python train.py --head_dim=32 --positions="rope" --attn_scale=0.177 --learning_rate=0.00187 --beta1=0.95 --beta2=0.99 --max_seq_len=2048
Each number is 50 + 15 x the weight over its row's rms, rounded and kept within 0 to 99. Layers, rows and columns count from 0. The size before them is the row's rms in percent of the matrix's.

# down: layer 2 MLP down (transposed), 704x256, rms 0.058, rows 279-296, columns 128-255
# gate: layer 2 MLP gate, 704x256, rms 0.0618, rows 280-297, columns 128-255
# up: layer 2 MLP up, 704x256, rms 0.0609, rows 280-297, columns 128-255
down279 095:54 59 45 59 01 39 65 52 45 32 57 51 25 55 40 28 50 69 28 50 51 47 13 79 64 18 45 65 61 62 44 44 50 12 44 60 54 52 42 10 57 66 51 38 45 41 52 51 62 29 38 58 38 34 51 50 40 35 37 72 47 55 64 57 64 52 33 40 41 60 39 49 49 37 46 62 61 45 57 56 43 26 72 39 43 44 37 37 00 40 35 67 37 35 43 24 68 56 59 65 53 68 64 73 57 67 33 48 57 55 53 49 44 39 35 66 27 36 81 50 66 63 46 42 52 48 54 63
gate280 100:71 44 55 55 83 63 46 83 18 44 56 75 55 69 35 43 49 36 27 59 58 44 46 29 71 43 30 63 26 52 51 71 49 24 35 55 54 48 38 54 31 28 21 69 51 33 36 70 59 43 60 59 55 67 53 61 65 11 45 46 61 55 28 50 33 46 64 67 30 37 44 37 50 43 36 32 27 59 37 95 63 69 55 38 68 53 58 47 63 59 60 65 57 59 57 57 43 45 62 43 54 53 64 44 46 41 51 49 54 62 09 54 54 63 42 44 40 63 31 61 32 52 63 42 63 52 22 44
up280 096:51 38 56 38 50 50 40 61 36 43 60 34 54 39 60 41 44 45 53 53 49 54 29 25 44 43 36 69 79 58 84 48 41 26 48 38 60 39 41 76 51 45 51 61 57 25 81 41 39 46 43 85 58 53 42 62 33 99 57 46 23 66 65 59 40 68 80 75 31 42 54 51 58 39 68 31 79 49 48 54 45 45 29 55 35 41 34 60 65 39 58 50 67 55 55 32 57 47 60 51 76 71 32 58 81 41 44 51 26 65 84 47 29 79 57 59 63 57 70 49 59 56 37 35 22 51 85 50
down280 098:52 31 64 63 55 64 57 51 34 52 61 39 36 60 40 49 47 62 56 50 75 74 49 31 58 70 34 66 60 47 41 51 35 48 66 45 46 57 43 51 57 46 34 54 86 28 90 45 44 43 25 41 51 50 22 46 59 53 41 35 46 60 51 47 50 59 79 72 57 31 54 48 68 58 62 49 58 44 39 46 28 63 42 37 56 51 78 44 56 42 34 55 63 58 44 44 31 40 64 67 41 47 58 41 59 48 50 50 41 50 61 62 49 21 58 67 53 53 43 59 39 36 62 51 30 56 53 41
gate281 134:66 59 51 43 50 52 38 52 53 64 56 75 42 38 52 53 64 24 32 42 52 50 56 70 48 39 31 44 41 42 86 55 42 52 57 90 44 43 56 63 36 47 61 54 68 50 40 47 27 46 34 58 70 68 61 68 57 62 84 61 38 35 61 42 65 68 47 83 38 30 38 52 62 54 53 46 05 66 64 23 57 51 62 45 55 85 44 85 51 47 52 63 58 42 39 60 57 32 64 37 58 57 40 39 20 73 57 24 56 74 54 38 79 41 56 48 64 57 43 40 45 60 42 32 48 46 28 62
up281 127:54 56 55 43 43 76 30 54 35 42 39 70 48 30 84 50 49 48 47 52 49 72 68 70 45 48 38 69 67 48 49 58 58 30 79 57 48 29 56 43 47 59 55 62 63 28 43 68 38 66 56 75 51 81 65 63 60 54 33 47 65 37 48 38 96 82 59 68 39 46 43 33 68 44 64 51 40 60 73 17 67 42 30 04 57 69 32 41 53 40 48 44 68 53 66 19 63 56 30 49 53 64 61 81 42 66 51 52 29 53 43 60 61 32 55 18 68 92 66 53 50 49 34 47 23 42 39 56
down281 129:52 45 31 51 45 42 27 68 63 32 35 49 42 37 51 31 43 54 55 51 49 59 58 57 55 25 63 65 65 43 58 55 60 39 54 39 35 61 52 30 54 54 36 55 38 27 19 81 35 54 65 57 50 64 60 50 59 38 34 34 65 61 33 49 70 67 63 32 41 69 48 34 63 58 45 61 83 35 67 45 50 29 30 36 58 57 37 41 45 55 52 68 38 57 47 09 33 43 23 66 61 46 63 86 52 38 48 76 28 36 51 60 39 24 31 26 76 74 67 59 47 54 66 53 27 36 38 39
gate282 122:67 56 75 34 57 43 73 30 57 56 72 66 53 21 53 35 47 51 86 40 68 37 42 61 55 46 59 50 45 22 61 78 48 59 63 75 54 82 43 37 52 65 37 00 53 41 56 60 58 38 77 29 64 60 64 62 55 80 28 46 43 30 56 32 41 66 27 47 65 44 73 42 45 50 62 23 41 40 44 55 83 41 49 41 65 50 37 57 52 53 53 77 42 44 24 24 67 61 44 37 47 47 58 50 48 66 34 37 46 29 50 40 24 47 57 60 65 50 33 49 42 63 57 33 66 58 62 36
up282 112:36 57 70 24 44 45 61 50 56 49 70 49 36 50 65 48 45 80 35 47 74 28 36 35 64 46 21 53 59 43 69 66 49 46 25 66 58 47 61 48 58 50 61 51 99 56 51 56 29 73 36 43 64 64 64 46 71 58 57 42 68 59 33 43 20 39 49 67 32 79 52 57 43 34 60 59 35 38 63 51 51 41 48 61 39 48 56 71 55 81 24 44 51 30 53 40 54 56 52 49 55 57 70 48 47 72 18 40 40 33 35 46 56 57 41 65 60 38 49 59 57 52 36 46 36 88 30 56
down282 115:60 57 76 11 50 57 47 41 61 64 67 72 57 52 60 51 38 52 70 35 71 22 52 45 55 58 59 47 65 18 70 49 58 51 57 51 37 58 62 27 34 57 53 35 61 47 41 45 69 55 64 36 62 59 55 29 71 40 38 59 32 53 61 28 30 45 48 76 55 56 67 63 46 56 60 21 52 50 39 65 68 59 25 50 70 54 66 49 99 67 41 57 36 40 52 40 74 64 64 44 51 48 62 67 67 89 18 24 48 61 26 45 56 42 39 72 69 42 44 56 64 32 32 45 53 64 40 49
gate283 128:23 48 66 83 50 65 55 30 14 47 43 40 35 59 30 37 57 56 79 53 62 63 70 76 77 41 39 48 44 23 28 71 26 61 53 49 59 73 43 24 55 76 53 56 48 45 51 29 62 64 39 40 41 64 46 49 54 70 36 50 27 54 36 54 51 33 52 29 64 50 53 42 21 45 54 51 55 41 55 70 38 71 28 38 36 42 53 52 44 42 39 59 31 40 29 41 55 13 58 41 79 28 41 65 65 56 47 45 64 45 54 37 51 42 71 72 84 52 38 66 64 56 44 52 37 66 74 42
up283 127:63 76 52 84 63 49 49 78 47 49 44 50 68 77 49 79 36 36 38 70 54 20 34 37 41 56 70 64 57 57 59 21 53 48 57 78 38 45 69 33 52 33 55 62 46 57 68 64 38 36 42 49 47 56 52 41 42 54 39 25 72 24 61 80 32 61 41 14 58 35 48 26 35 63 46 51 49 19 34 23 58 18 74 62 54 40 55 32 56 41 36 43 55 64 36 63 42 65 32 46 51 30 48 49 44 54 53 46 56 67 45 65 23 50 35 39 20 71 90 42 25 30 58 59 39 43 39 52
down283 129:50 38 61 72 79 51 44 75 44 53 43 35 45 48 35 68 32 31 20 59 63 24 17 57 58 45 66 66 49 59 55 15 35 43 57 67 38 40 55 35 75 36 49 52 41 57 46 57 17 44 53 41 45 46 57 39 70 43 55 45 43 30 58 50 67 64 38 26 53 41 42 45 51 49 44 47 26 55 71 55 79 45 48 55 46 41 66 43 37 51 47 70 53 41 43 44 71 57 32 57 47 44 61 45 47 44 59 38 75 60 63 57 36 45 26 66 17 51 74 27 26 16 56 37 53 36 35 35
gate284 081:49 55 33 51 54 48 53 54 70 74 45 71 34 52 45 69 53 59 71 54 52 44 48 44 72 43 50 65 52 58 60 70 59 43 59 50 39 56 61 31 85 39 56 50 47 51 54 40 83 51 54 25 49 47 97 51 43 53 58 61 39 55 53 68 47 37 45 29 71 44 56 44 41 49 32 58 46 44 43 32 75 44 84 54 34 51 73 34 75 49 57 45 39 30 23 42 31 58 68 30 48 18 65 42 42 74 48 60 54 48 61 01 46 93 32 47 33 49 50 46 63 41 40 99 36 56 57 59
up284 087:31 18 74 64 35 24 68 65 72 69 44 71 51 50 47 60 51 51 40 41 60 62 47 50 71 46 72 76 62 54 88 30 16 58 27 15 40 54 54 55 50 39 45 30 59 65 80 74 54 53 58 58 51 31 55 30 50 53 24 53 45 26 72 60 50 67 51 55 88 44 61 75 61 58 75 45 68 73 39 45 60 61 56 21 38 39 65 45 30 59 82 40 35 45 68 35 47 54 55 58 52 72 28 47 58 38 55 38 37 66 48 64 40 36 45 39 48 29 63 32 45 44 88 50 58 40 39 55
down284 083:49 51 56 48 56 45 31 33 17 47 57 52 56 42 56 49 54 70 42 64 30 78 64 53 56 57 21 41 50 55 17 57 88 50 75 53 43 25 66 41 61 76 59 49 79 41 20 55 29 64 63 52 44 43 40 42 53 86 60 26 63 70 43 50 59 61 48 53 47 52 39 58 65 69 40 57 68 48 64 59 50 75 37 51 52 49 50 43 53 44 65 48 53 44 57 56 28 43 24 60 67 58 39 21 43 41 76 66 31 27 44 52 43 63 31 50 50 81 35 43 43 27 52 37 61 34 44 41
gate285 067:49 86 46 52 91 33 18 48 47 30 56 41 63 41 47 45 63 58 72 48 43 56 68 56 45 66 41 79 37 58 31 58 26 37 53 52 29 70 68 64 50 75 63 14 46 45 72 58 53 56 38 58 52 49 17 52 51 60 45 56 69 28 40 66 65 63 59 32 62 38 47 32 32 21 65 61 42 36 60 37 60 86 39 47 53 41 18 34 50 61 68 66 48 42 42 35 54 48 44 29 35 46 13 56 41 43 46 30 44 43 90 34 47 47 47 50 51 68 40 66 78 68 47 42 49 33 44 41
up285 064:37 59 28 34 50 57 41 32 36 32 66 48 63 61 50 42 47 47 53 46 43 47 24 38 67 31 31 61 46 47 14 38 43 54 56 62 44 77 43 55 12 45 50 57 48 25 83 82 55 45 68 51 38 37 49 59 23 42 47 59 68 54 46 35 57 64 34 46 42 58 49 25 40 43 57 74 55 52 36 59 56 68 71 59 55 57 65 55 49 51 74 63 92 55 28 66 69 60 56 47 54 70 15 64 41 41 62 47 62 47 44 43 60 56 45 34 46 46 47 36 62 27 57 29 43 41 47 42
down285 063:44 39 51 50 33 27 68 51 84 53 53 56 66 41 35 54 38 51 34 30 50 55 63 54 51 73 17 56 38 58 49 41 62 24 29 19 28 45 49 47 77 60 54 33 51 63 61 59 66 36 30 59 78 37 55 30 39 37 36 57 28 57 46 43 27 63 77 73 71 38 65 73 38 34 11 29 32 61 57 58 70 47 62 34 65 54 26 20 42 44 62 61 67 45 31 39 44 41 35 53 52 70 53 57 44 31 72 37 61 84 46 54 73 61 80 57 65 43 59 31 25 40 40 61 37 55 26 54
gate286 133:43 42 54 45 44 33 71 35 57 56 61 48 20 36 44 34 56 48 51 27 82 27 52 57 61 38 60 58 36 47 44 55 66 55 71 50 44 30 50 27 41 62 35 48 65 45 48 36 37 82 46 15 64 79 38 50 59 34 29 47 43 71 36 43 37 45 35 69 34 43 57 67 42 47 51 53 46 49 59 73 93 53 48 55 63 46 55 52 54 43 51 76 38 61 63 44 65 27 42 47 65 58 51 46 48 78 36 48 45 58 49 87 68 49 55 48 36 55 35 38 15 53 45 57 73 57 67 55
up286 142:41 59 54 64 62 42 48 52 32 69 40 31 66 51 43 64 54 56 24 80 48 51 59 53 32 49 57 53 04 58 44 44 42 63 67 69 72 46 70 44 48 26 69 68 60 45 43 52 43 32 51 50 27 40 54 42 66 42 47 54 41 44 49 59 59 40 32 54 35 15 85 52 48 55 64 52 41 65 52 54 22 38 47 44 41 80 35 46 37 18 21 62 62 27 44 79 76 54 35 34 56 25 32 40 72 51 48 43 54 47 41 34 40 43 35 33 68 48 28 54 43 80 38 66 42 44 83 40
down286 138:60 72 55 66 27 46 37 69 04 68 35 31 67 54 51 44 55 73 15 72 50 51 31 50 42 52 44 30 18 86 44 69 46 35 68 62 56 65 53 42 64 45 68 32 48 51 51 60 44 19 48 67 41 35 54 40 53 42 55 56 71 35 68 42 62 60 46 45 45 39 72 72 65 54 59 58 51 51 70 44 47 57 48 49 52 75 29 74 26 57 48 71 55 15 48 50 70 47 23 50 51 15 48 67 65 56 48 59 58 54 62 47 51 33 32 29 51 49 45 20 40 68 55 62 34 23 57 61
gate287 087:61 48 72 58 48 12 51 71 66 60 56 22 45 61 17 49 62 81 54 54 13 57 61 70 47 52 51 47 48 32 63 56 37 59 40 53 36 68 42 41 59 84 39 42 41 46 56 50 71 61 53 38 65 27 59 40 53 53 67 71 57 45 27 58 60 36 31 13 72 47 61 56 51 36 48 47 78 49 45 47 45 49 61 39 60 61 82 47 39 69 21 53 56 62 42 58 75 48 62 49 41 56 49 50 53 64 31 52 53 55 23 27 61 62 64 43 44 27 57 56 71 37 57 44 60 40 48 65
up287 088:57 31 62 56 56 32 67 63 67 65 27 42 46 49 11 63 56 56 45 70 65 42 39 62 29 43 71 57 30 31 53 39 23 70 22 34 43 46 66 35 58 74 35 45 45 69 52 31 68 58 70 35 36 44 36 74 48 43 58 81 50 33 47 66 55 54 44 38 67 26 51 58 36 50 75 77 66 58 36 39 64 44 62 57 41 56 93 51 34 42 34 35 44 36 43 32 41 36 73 46 48 42 35 35 84 87 31 33 53 47 43 49 49 36 54 21 33 41 48 53 57 26 57 41 37 60 59 47
down287 085:34 37 49 61 50 47 44 34 51 26 68 72 49 57 64 53 47 65 38 44 53 56 46 50 71 33 34 48 54 50 30 60 45 66 46 26 46 60 55 67 54 36 29 37 81 48 50 47 50 29 44 63 40 62 28 42 55 61 24 42 52 28 44 58 43 76 67 68 71 62 43 52 58 82 40 35 47 74 56 53 44 58 17 71 41 46 43 41 81 45 71 55 51 71 26 57 46 60 38 52 76 63 50 55 20 39 42 35 65 47 60 37 32 37 43 42 48 62 31 05 53 34 30 46 46 52 73 49
gate288 126:67 50 58 47 26 57 42 53 70 81 38 49 46 65 45 59 58 36 61 59 48 46 52 16 32 41 60 69 68 39 63 45 43 67 38 40 56 59 32 45 84 57 40 39 53 52 48 36 64 23 53 55 62 09 61 45 57 79 73 63 29 49 43 44 48 51 60 38 48 57 53 38 23 51 54 57 67 43 70 44 16 54 76 60 43 52 63 42 60 52 55 19 28 44 36 30 59 47 65 67 24 44 67 42 25 30 52 45 41 34 74 50 07 28 34 67 42 40 59 28 86 50 47 55 58 47 31 66
up288 130:75 73 38 58 50 56 35 56 56 55 21 56 56 60 56 44 57 55 45 51 45 36 28 34 34 62 77 66 34 52 56 31 37 59 45 71 33 48 52 56 61 46 38 56 48 33 34 60 64 42 32 66 49 30 38 63 63 60 56 44 53 38 66 50 78 30 62 68 38 45 44 08 55 55 34 36 36 30 65 68 53 59 27 27 53 56 28 65 45 40 64 40 62 49 42 76 07 33 50 50 61 72 64 63 61 37 44 36 46 47 69 38 48 55 51 64 83 43 39 53 59 50 14 50 26 33 47 52
down288 132:45 58 60 55 45 50 62 51 60 56 50 53 35 49 46 69 64 33 49 65 43 47 58 30 57 33 43 47 68 31 52 54 67 56 38 54 59 42 51 55 65 68 44 30 49 33 40 30 49 44 84 32 59 30 41 38 56 67 76 60 15 59 39 35 23 77 28 26 40 49 67 73 37 41 41 40 35 60 51 37 55 36 35 66 58 50 66 54 00 29 78 39 30 34 53 20 68 62 67 48 42 35 73 42 47 47 62 41 53 56 39 41 42 55 45 74 28 42 84 63 28 66 53 32 55 69 60 31
gate289 097:50 68 54 56 56 23 71 65 64 54 40 53 56 78 37 60 46 67 33 62 51 47 43 57 41 41 43 50 49 59 60 33 49 62 30 53 42 55 24 48 41 67 59 50 49 68 54 30 53 20 43 44 41 50 44 55 46 59 45 47 41 37 52 38 52 44 54 39 47 46 58 52 54 39 62 80 47 56 45 55 51 29 46 54 61 59 21 48 35 31 86 61 52 38 74 71 49 38 59 65 53 52 76 38 41 65 33 99 67 20 44 74 56 00 57 31 39 39 45 56 36 44 57 41 71 29 83 47
up289 090:37 72 31 45 55 30 52 35 48 64 69 42 48 50 36 37 68 46 40 35 58 44 62 73 60 48 51 69 28 32 43 59 44 39 33 57 51 66 48 44 59 51 39 38 54 45 49 49 49 49 41 24 31 48 62 54 43 28 42 64 39 74 20 54 47 45 49 34 53 56 28 42 55 64 51 34 40 54 39 32 80 66 44 26 24 55 79 38 56 46 23 76 28 47 43 33 61 34 20 48 45 41 40 53 73 46 33 23 58 68 55 39 53 21 73 57 33 28 49 40 30 58 38 29 51 66 53 83
down289 092:57 59 58 54 15 63 64 26 47 51 43 71 61 77 62 62 46 58 49 41 65 55 09 73 52 67 59 69 44 63 24 42 67 48 57 30 50 46 72 67 33 72 71 62 21 50 31 48 22 14 45 60 62 35 51 38 43 62 67 59 56 54 45 52 52 56 52 40 53 52 59 30 75 51 55 70 30 23 40 64 41 38 56 35 36 59 48 53 14 43 43 46 40 52 61 57 48 62 59 50 62 40 42 68 49 66 26 54 27 33 58 45 79 33 34 45 52 49 47 64 44 38 25 61 41 43 52 51
gate290 103:62 38 47 39 52 51 37 71 40 42 43 49 66 54 48 54 37 65 43 46 33 67 62 32 19 45 26 35 48 54 57 53 67 34 35 61 70 57 33 68 61 49 45 50 52 64 60 57 77 38 49 44 46 39 55 48 17 24 62 40 55 31 48 55 84 53 46 33 52 44 64 55 44 44 50 55 52 43 55 45 47 51 48 34 29 54 55 38 52 64 44 21 32 54 42 48 51 65 17 63 37 20 54 60 48 91 64 32 50 47 41 50 64 49 70 32 95 11 74 34 53 46 61 50 78 61 37 63
up290 109:46 40 38 39 64 44 37 41 59 50 28 41 33 58 52 34 71 47 44 56 30 44 43 51 62 86 34 43 36 58 32 86 26 64 52 62 74 51 66 51 66 45 67 77 46 43 38 33 19 57 70 71 41 53 54 26 70 56 60 80 69 41 71 50 24 35 53 66 44 69 63 58 76 67 35 40 76 48 39 60 42 58 41 63 27 57 43 44 54 58 51 44 44 56 76 50 46 46 75 52 40 68 49 41 44 70 73 32 30 72 61 33 50 39 21 56 60 64 46 28 52 67 50 50 32 73 41 46
down290 106:49 44 49 65 27 58 52 57 46 48 62 38 45 38 55 51 34 50 65 63 73 57 60 58 52 44 72 54 73 52 51 40 32 36 54 43 45 53 43 17 24 49 48 49 63 34 24 51 47 33 40 29 64 46 41 66 55 59 41 45 46 52 44 51 46 49 37 51 49 27 30 40 28 21 32 44 34 57 39 39 59 47 66 42 59 34 55 52 00 49 60 47 64 31 37 58 49 49 54 42 46 70 48 53 47 04 40 55 61 52 44 60 45 55 45 39 19 74 32 79 42 49 64 52 42 45 81 46
gate291 112:51 31 88 36 64 40 30 20 76 48 53 81 38 59 51 56 50 34 93 46 34 42 46 49 64 51 36 44 62 19 56 69 29 09 41 47 58 47 34 55 42 44 41 56 61 81 55 44 51 51 31 55 26 35 50 37 81 42 29 38 23 49 35 52 47 69 62 43 53 64 53 48 73 67 54 37 29 32 46 54 19 56 45 22 20 58 42 59 68 54 59 47 21 55 60 26 51 67 51 72 51 40 40 73 49 39 51 69 51 68 60 71 40 82 56 72 50 71 50 43 51 56 52 44 18 46 26 71
up291 108:48 63 04 64 39 68 55 85 34 31 47 20 64 37 55 29 47 65 37 43 31 49 48 33 32 61 61 49 59 66 48 29 78 65 51 88 52 49 55 55 71 65 45 45 53 25 64 69 37 66 58 64 64 50 58 47 38 50 77 74 50 26 60 43 58 46 43 46 46 64 47 38 44 29 40 50 48 60 62 42 40 37 77 68 65 78 53 49 39 64 34 32 75 60 38 51 20 70 49 63 68 67 64 24 44 46 50 35 35 41 43 18 37 48 51 44 63 49 66 56 54 41 41 44 64 55 37 31
down291 101:59 66 51 78 62 68 61 67 77 74 44 37 51 66 48 45 64 71 28 56 65 32 13 45 37 55 48 47 66 68 58 48 46 42 66 73 28 62 74 45 77 44 54 38 41 65 38 47 31 52 54 60 82 44 41 33 45 30 32 51 36 39 53 46 47 62 46 21 38 45 61 60 33 47 57 57 47 50 68 43 65 48 48 45 39 29 47 63 16 67 44 48 46 42 42 47 48 51 57 43 81 37 32 48 70 65 59 54 61 68 36 45 35 34 36 53 56 46 79 56 25 60 55 65 52 82 41 59
gate292 113:54 44 37 59 45 41 30 51 49 64 56 62 26 35 37 53 58 45 71 19 45 39 47 79 53 66 52 57 63 39 56 32 31 62 48 62 51 42 64 16 51 58 27 38 61 74 42 48 26 53 70 34 58 48 47 60 49 28 52 53 59 32 72 11 37 20 53 69 55 41 51 67 47 71 64 43 39 91 47 66 36 57 47 50 62 36 59 57 41 64 23 52 48 56 52 51 55 43 80 33 58 59 54 34 54 69 38 40 37 46 48 75 77 40 50 66 41 48 21 45 44 63 66 52 50 41 54 48
up292 115:37 47 68 42 60 65 51 52 31 33 45 59 26 59 46 36 32 78 38 39 29 66 71 54 34 42 28 74 47 46 32 69 65 44 63 51 19 78 87 48 35 50 35 48 57 50 35 75 88 55 75 44 65 43 06 47 64 57 38 35 56 26 60 53 43 54 66 36 43 44 24 52 66 56 59 47 37 38 54 48 17 68 31 61 57 13 56 35 64 43 48 34 38 49 60 26 31 60 58 51 55 57 31 65 70 33 72 50 65 51 41 60 41 34 38 43 43 44 44 42 73 32 80 49 50 53 46 53
down292 115:42 31 53 34 43 67 43 68 49 29 47 64 54 56 47 68 50 81 46 57 50 53 57 43 65 44 31 40 36 53 41 50 59 52 47 32 50 44 48 50 59 56 37 49 74 72 39 27 70 23 48 47 56 35 24 56 41 62 50 44 60 56 43 91 63 78 70 45 37 54 30 68 58 51 59 40 40 46 69 38 41 35 47 56 48 55 65 30 28 40 49 34 57 33 41 43 39 58 60 62 73 53 57 69 58 37 99 62 62 39 84 49 42 50 48 08 64 68 50 60 62 09 51 53 35 59 56 33
gate293 134:68 51 47 57 65 63 71 52 38 71 62 49 17 38 51 33 41 52 62 47 47 55 31 59 46 35 21 32 94 33 66 53 67 34 42 45 56 56 33 35 46 74 47 37 59 56 33 42 51 44 45 56 26 27 33 36 49 57 29 34 47 60 37 49 53 44 48 42 60 70 60 77 46 42 18 38 41 51 68 40 47 57 37 26 33 59 50 44 51 46 60 49 44 61 40 17 70 48 53 54 49 62 20 35 41 37 52 56 60 47 61 56 18 48 50 91 57 30 28 65 99 73 48 68 59 83 33 30
up293 124:72 41 41 69 52 64 84 53 36 70 73 48 27 53 60 32 32 39 48 56 60 64 30 72 41 45 20 29 77 46 51 47 63 48 36 40 58 53 51 36 38 68 48 29 59 43 36 41 46 49 34 48 24 56 16 36 21 51 11 29 43 41 36 57 45 25 51 53 44 73 63 80 34 45 34 47 49 54 45 52 33 39 33 45 27 61 47 31 45 48 46 53 40 64 31 23 71 56 51 41 55 48 25 58 38 29 46 45 60 36 50 51 42 57 35 57 62 28 14 71 68 61 68 43 60 72 67 18
down293 116:53 28 60 45 48 67 39 45 47 27 60 61 51 62 59 42 40 42 56 77 54 79 50 56 18 51 31 47 59 68 41 47 84 72 51 41 43 49 50 48 53 39 54 55 42 58 47 49 41 62 52 35 28 56 50 53 34 58 29 46 65 43 53 71 46 32 81 80 48 62 47 57 50 59 36 44 64 73 48 70 38 67 33 54 49 49 52 38 99 64 50 23 50 67 44 49 41 65 54 38 50 56 29 59 38 28 57 35 43 27 63 36 48 37 71 26 56 45 14 76 48 35 66 44 47 69 50 44
gate294 070:22 72 41 66 56 53 33 30 54 55 40 34 33 37 29 43 39 62 54 44 36 62 61 39 46 55 46 66 57 43 66 81 54 75 77 51 48 86 45 27 40 64 64 61 59 50 69 48 81 69 61 51 79 71 41 61 36 68 34 41 12 20 48 71 33 57 19 46 41 38 45 67 52 36 42 33 50 33 29 68 63 73 31 63 26 45 53 49 64 72 19 58 79 46 34 32 41 43 53 59 53 38 45 45 72 56 78 64 58 52 42 36 34 52 65 44 46 35 40 45 53 34 45 39 46 71 29 65
up294 072:78 00 53 42 60 44 61 61 34 40 28 65 46 55 61 53 45 52 29 39 69 40 45 66 49 41 51 56 28 53 58 17 37 21 25 48 64 35 30 51 71 17 59 51 43 67 51 64 41 21 55 27 39 61 62 53 57 29 53 35 64 41 44 24 53 39 63 46 44 63 51 64 45 74 63 62 61 29 40 33 48 68 60 60 46 58 46 46 51 51 45 50 25 54 69 49 29 40 81 38 50 53 51 48 55 68 32 49 45 36 55 57 45 49 50 59 62 50 50 68 77 43 70 51 54 41 56 48
down294 065:51 71 50 56 58 35 86 34 57 61 48 53 34 78 44 69 46 47 41 40 64 35 41 48 35 89 60 45 34 34 57 22 24 78 73 45 43 38 67 66 55 32 42 63 60 53 66 46 67 51 75 59 43 55 39 52 52 42 46 76 44 75 69 30 78 42 46 80 50 64 72 58 65 49 28 39 83 44 57 71 64 39 56 45 49 60 65 39 45 31 70 54 48 39 76 35 55 60 62 54 37 35 57 60 91 69 66 37 52 58 30 45 35 58 59 37 50 73 62 42 26 47 34 73 52 57 38 47
gate295 079:91 56 86 60 72 69 36 50 72 39 32 30 46 33 47 46 56 53 72 81 30 41 60 86 54 13 48 45 74 35 78 47 59 63 55 67 29 48 44 46 30 54 51 37 27 59 13 48 67 61 45 50 29 58 38 24 74 60 70 39 92 58 34 63 43 59 35 35 75 56 62 39 31 28 27 26 61 44 40 55 42 53 47 36 42 58 38 41 37 44 51 46 27 42 36 36 47 51 56 50 34 32 51 60 49 53 47 55 28 44 54 69 42 41 57 49 85 57 49 44 71 61 62 73 41 29 62 54
up295 078:36 47 46 54 54 37 46 49 72 32 78 51 48 50 81 50 63 69 00 38 39 68 46 46 32 77 66 52 62 56 53 41 44 51 57 63 73 65 11 30 43 66 49 88 66 45 51 37 41 42 93 51 77 56 53 80 33 44 50 55 63 35 55 37 43 32 44 57 65 50 47 42 54 31 45 57 52 34 39 58 51 39 65 56 47 67 56 52 60 68 68 53 48 61 64 51 26 49 48 69 71 51 76 37 51 55 70 28 59 77 67 50 18 16 39 29 24 33 54 45 48 36 38 39 65 58 14 75
down295 077:34 86 52 60 60 36 55 52 44 49 50 61 47 53 42 59 72 76 60 54 45 56 30 40 53 65 52 23 56 60 61 31 53 50 40 41 40 70 62 61 54 67 40 21 48 54 77 55 51 53 47 31 65 40 60 19 39 69 27 38 44 48 39 61 50 42 40 41 54 41 54 69 65 42 45 75 45 36 66 24 43 51 45 42 35 38 42 63 43 55 73 99 30 45 39 19 59 24 41 35 47 61 41 56 15 84 69 80 51 37 49 16 53 22 43 75 55 33 50 59 59 52 71 53 32 55 55 70
gate296 091:83 56 53 39 32 33 65 78 79 54 59 89 36 59 48 53 36 68 63 50 65 58 53 42 60 58 68 42 59 86 68 56 45 44 48 53 46 65 58 29 72 56 41 35 51 59 48 42 31 52 49 49 62 36 36 55 63 38 39 70 52 45 38 52 44 51 44 48 68 45 63 57 58 55 41 44 26 67 53 45 61 42 55 26 76 63 63 62 73 78 63 46 11 38 42 62 39 37 42 58 33 55 45 40 13 46 22 80 47 47 48 24 52 55 43 49 48 28 67 42 55 43 57 44 78 24 46 51
up296 094:49 70 49 37 58 49 36 49 32 86 63 44 63 41 75 39 74 43 36 52 27 44 57 50 73 51 56 13 58 38 86 53 40 45 57 64 56 82 49 65 61 72 55 45 29 30 44 35 70 56 52 49 58 62 60 33 20 33 42 46 49 38 53 49 62 58 50 32 35 26 40 68 38 58 60 58 78 21 35 29 57 51 34 32 56 62 50 31 48 29 45 66 55 49 42 67 49 57 65 18 47 64 38 62 44 43 53 53 47 42 36 66 52 34 48 58 51 56 48 35 57 33 56 39 58 39 48 44
down296 094:84 39 57 30 54 38 20 54 30 50 52 35 60 46 43 35 44 39 35 63 57 32 42 51 56 48 69 41 57 55 53 28 30 43 61 60 54 76 49 83 73 46 43 39 51 43 45 62 70 47 77 26 63 77 43 67 11 42 63 34 52 40 55 54 56 33 35 38 48 31 14 37 53 76 58 90 32 04 62 18 62 55 27 50 60 63 57 38 63 69 54 68 58 46 43 46 43 60 46 41 64 50 49 63 48 53 55 58 53 43 58 59 72 44 60 49 60 32 41 68 44 44 78 46 49 52 82 33
gate297 095:51 52 49 36 61 39 49 51 96 48 49 45 58 47 26 56 78 41 43 47 76 47 17 56 62 46 80 54 55 61 63 24 52 37 62 61 57 52 62 25 64 56 46 17 59 75 54 41 67 28 40 24 41 32 72 76 52 53 46 69 41 44 69 46 56 47 35 34 14 48 45 50 54 65 43 57 56 08 33 60 65 48 71 46 50 22 70 40 51 41 60 48 53 48 41 58 30 40 47 41 23 46 55 35 31 57 61 26 62 42 71 36 45 30 40 36 30 49 33 64 45 17 43 53 46 53 80 38
up297 098:41 61 39 40 61 33 74 57 61 44 64 57 16 54 55 45 51 55 73 47 26 58 61 42 41 23 56 42 67 38 46 63 72 36 64 25 25 53 75 28 32 58 07 46 52 50 54 75 44 78 63 74 69 59 53 35 37 55 44 56 63 35 33 59 67 49 47 47 67 55 55 58 55 43 84 32 70 38 48 51 76 58 48 40 61 23 57 59 60 43 39 43 69 65 43 65 39 63 59 58 64 74 41 71 65 45 65 69 48 72 51 78 41 29 65 53 37 48 75 32 56 24 53 55 38 39 13 57